Each number is 128 + 32 x the weight over its row's rms, rounded and kept within 0 to 255. Layers, rows and columns count from 0. Numbers have three digits each. The size before them is the row's rms in percent of the matrix's.

# down: layer 4 MLP down (transposed), 640x160, rms 0.0397, rows 502-538, columns 0-31
# up: layer 4 MLP up, 640x160, rms 0.0909, rows 503-538, columns 0-31
down502 091:117153134132099142124114069103125105122109132166109151113149134153134164109117168131178103177178
up503 106:136151145147137081177096113118131033113123123105083099160130154123099122137167134111130149203216
down503 104:101101151095126099115132117161110058132129119106087148148095145165163124160078144117155093162141
up504 106:085151139107131136187129149186126112139104074195089147159136118114158139166169161110120171147149
down504 107:064145081137156127135154118080153163094107098169065152041172138118105159150155154124138195113124
up505 114:147136183110099107124149180122079140095160053127129104166105126154144116105154163121143140122095
down505 105:121124114112138136059104129132098128147133173124082119064107062125105142166163200071162128110167
up506 098:156146086113114170155110125094155079111134170127134121116121079121181107137119105146139100148123
down506 114:172144058118111103168083183102098111156111107103151103135131185113073076132121134121092126142092
up507 103:128121169097107164101162105126065098134136088145130130158064170118121155118150155135134095114153
down507 098:117155115151102131118146106109106116104150168111167134054116141147155079109165141153181120122135
up508 108:099167143093124111176144184199091123162096133148090155128099125101113134098177097158168132141152
down508 104:082141090113113084106125121164122109119119119166117157142112112154217111122137126180136142177133
up509 103:153105141131080177062108143092138158149147121145157151114072151145173145170152150082109105179084
down509 102:144108076154168096110201152143197133087114186125104135100176089143161130083129147104182188163083
up510 104:137107110191153191075091174077102155052115080124174164125135109087114132153170084115143103092100
down510 106:166165146084108151104161137170102101090100127125118116154107150130186159154122148075084130035106
up511 103:126100137110194164134184180106087107134172114108112120155157120144084134099114132124130152113152
down511 098:157113172082165137123160180083149132122096119068148127102150140161145109091108058085100113155151
up512 103:079078157103115085139100104140102160121133126124087133087067113149107123114085082171137149099136
down512 103:194170113120100107182152112175166168130154143117128128109160093143108096135122077115095130108074
up513 100:086146125055112103113043158114162126106103180131102121097164178100119108155165123118120149119104
down513 102:096071122164086100132167168081071178138206118112125156156174105100142165089055088099153143102132
up514 101:121143157175082093148086128133155123155110130134092131158153134115158208193157158098116170164088
down514 100:185144137166102110124142150130100106148132081127139089114097088150135123097182101162168102124104
up515 098:146144082100183103134137123110091090175093119122116122095085151091178117186142114107108116097123
down515 100:158092124093113078152128139152128116140162150116079176083161165165147150127105112058047136091111
up516 104:097103127133128134116094167086104097108102180102104111156103113132147172134142165041063147119103
down516 097:168108072091101127114082127135118146136184113135129056107148103165140095086176172098120146087188
up517 101:132114085088163112114127134124100113133121137138146105176103179157120113113117145181081131099114
down517 106:178151108148141117086141046140055091058159091122124067120064166146143129124143183146139094152141
up518 094:119092174125106129148102088148110133121074081176141158099110173144117159088158141066158124138154
down518 094:103135121145126122164081076153155147173130108102097082112163081181124133114115117168120130191122
up519 099:117132141125088098085104151069161158169075108126092132066106087130125066105158055124170122129154
down519 098:095065184167124113143118164074106124152129107118147109124093129108102131138132144154172117137114
up520 093:155121144074086128177148133127142108101180095139119124125186164108086131173079151110105174181175
down520 095:164104139193084112124142130156129122096095038087134094102128111075141162100154163108179133109174
up521 099:135123131120126131131112156127069131135144121071122150127073160126156111137128127120163101191151
down521 101:125109182169099111102128159170043153117157074115139115147103147153137112103156162174133111155086
up522 105:157111132112124166148086129144104153180085114194127096125154138068100177118084140109156133137129
down522 100:122176161116164124116164146107118125088090109127137075133074123119099182161073115108132126169132
up523 101:022143068145151146154178096136079135103139163082118179150070127066092126103139143185168143130135
down523 100:095156089130110121121096096149127135208212116141167106105111128113141082144129137141146103137119
up524 099:128122121149120133150087060087134149128153178091107116091146176130115137139110161131113144151121
down524 094:158161114145104133116122180171083099095092168117141133164115125096178202093168106073144119109114
up525 097:145161117097100173164191110060107190121109046123092105134144146112168093152138136151072140140140
down525 096:099126154157148141015157127130182150161131133085167084126127102131147139186128175126131128112135
up526 099:129073118181138118174112170083117164119147127119140107097123153107189137156092162136144126150197
down526 097:129131126137208156058144140107134101132114169139100156127149065122127136159118113117097103121076
up527 098:157131118186137162107141140121156151128132194091136201106055115122122151136092136115120083143110
down527 096:062114122115147153132156139144115113100172126168133112149118119131132149103100171164195111134142
up528 107:094132090147149129202061153097134168155159115146162178135137107063165144105124125157134230078143
down528 100:175137095098157166146172127132078104131142103168128125136092155114059124079182138112157142135114
up529 099:122140101131134219158093167108072159128113116158144135081106127094121123113145095141153156136123
down529 101:098126110159103124163151129123116177134177078136126079140122083159101124094147160172146129077201
up530 099:128087139134178140122136160176050136125141113205176079185143102109146103081111159135129134123151
down530 104:121134059135129126121136154133152081142097132148197112087137123159107120102098127147142125130079
up531 105:094186152097105102120139082139120151107189118123230050169118131107132066135154179139109144091081
down531 097:138081145118122174145119122054090172112114134135166110156159117103124122102145080063135172171156
up532 095:154088096087177130118135125091081102192161154110126179127109147100103079174125132124142132143112
down532 101:151152134144112100151191097133164134121091151142097175141069111113145151123133120087116174181132
up533 092:064161112153155089148126160153153185129094148122055110092157128136114103148140060186182147138136
down533 087:106115184136142101155168074132080117130128127116154119113084152157116161090149094114144140081110
up534 098:096096100136116129147114150029172119131162119152154125129120129069155087147084156183106108186125
down534 095:114110164166122120149139166120105085090097121139115072136168108094158189089152110165171177125122
up535 107:116167104076162103145119165086177145169107086157129138112141107172089140091156145076195139135151
down535 108:106111109122073135155140071106137207181123125122133092182147164164148164111094132120147156108126
up536 108:117084083068126158165056127133120148192120165151087072112198093148119169125137154152118164111109
down536 113:147100143122065137072130146132172144161106091174127143126121142107120122120208151088147173115123
up537 099:116064127196147185124128135108155092117137126055142166095103172150163086189164092121071168141177
down537 095:157079136101114096133094129116098148125080158118132169134112134147109088132084162074141092132050
up538 106:155136076064131124079187142113105091094141149170166157137111128176097123172151139098100175168193
down538 112:141112092091147118166175120108085088131146092170119147149105094138131141138098081070133167184119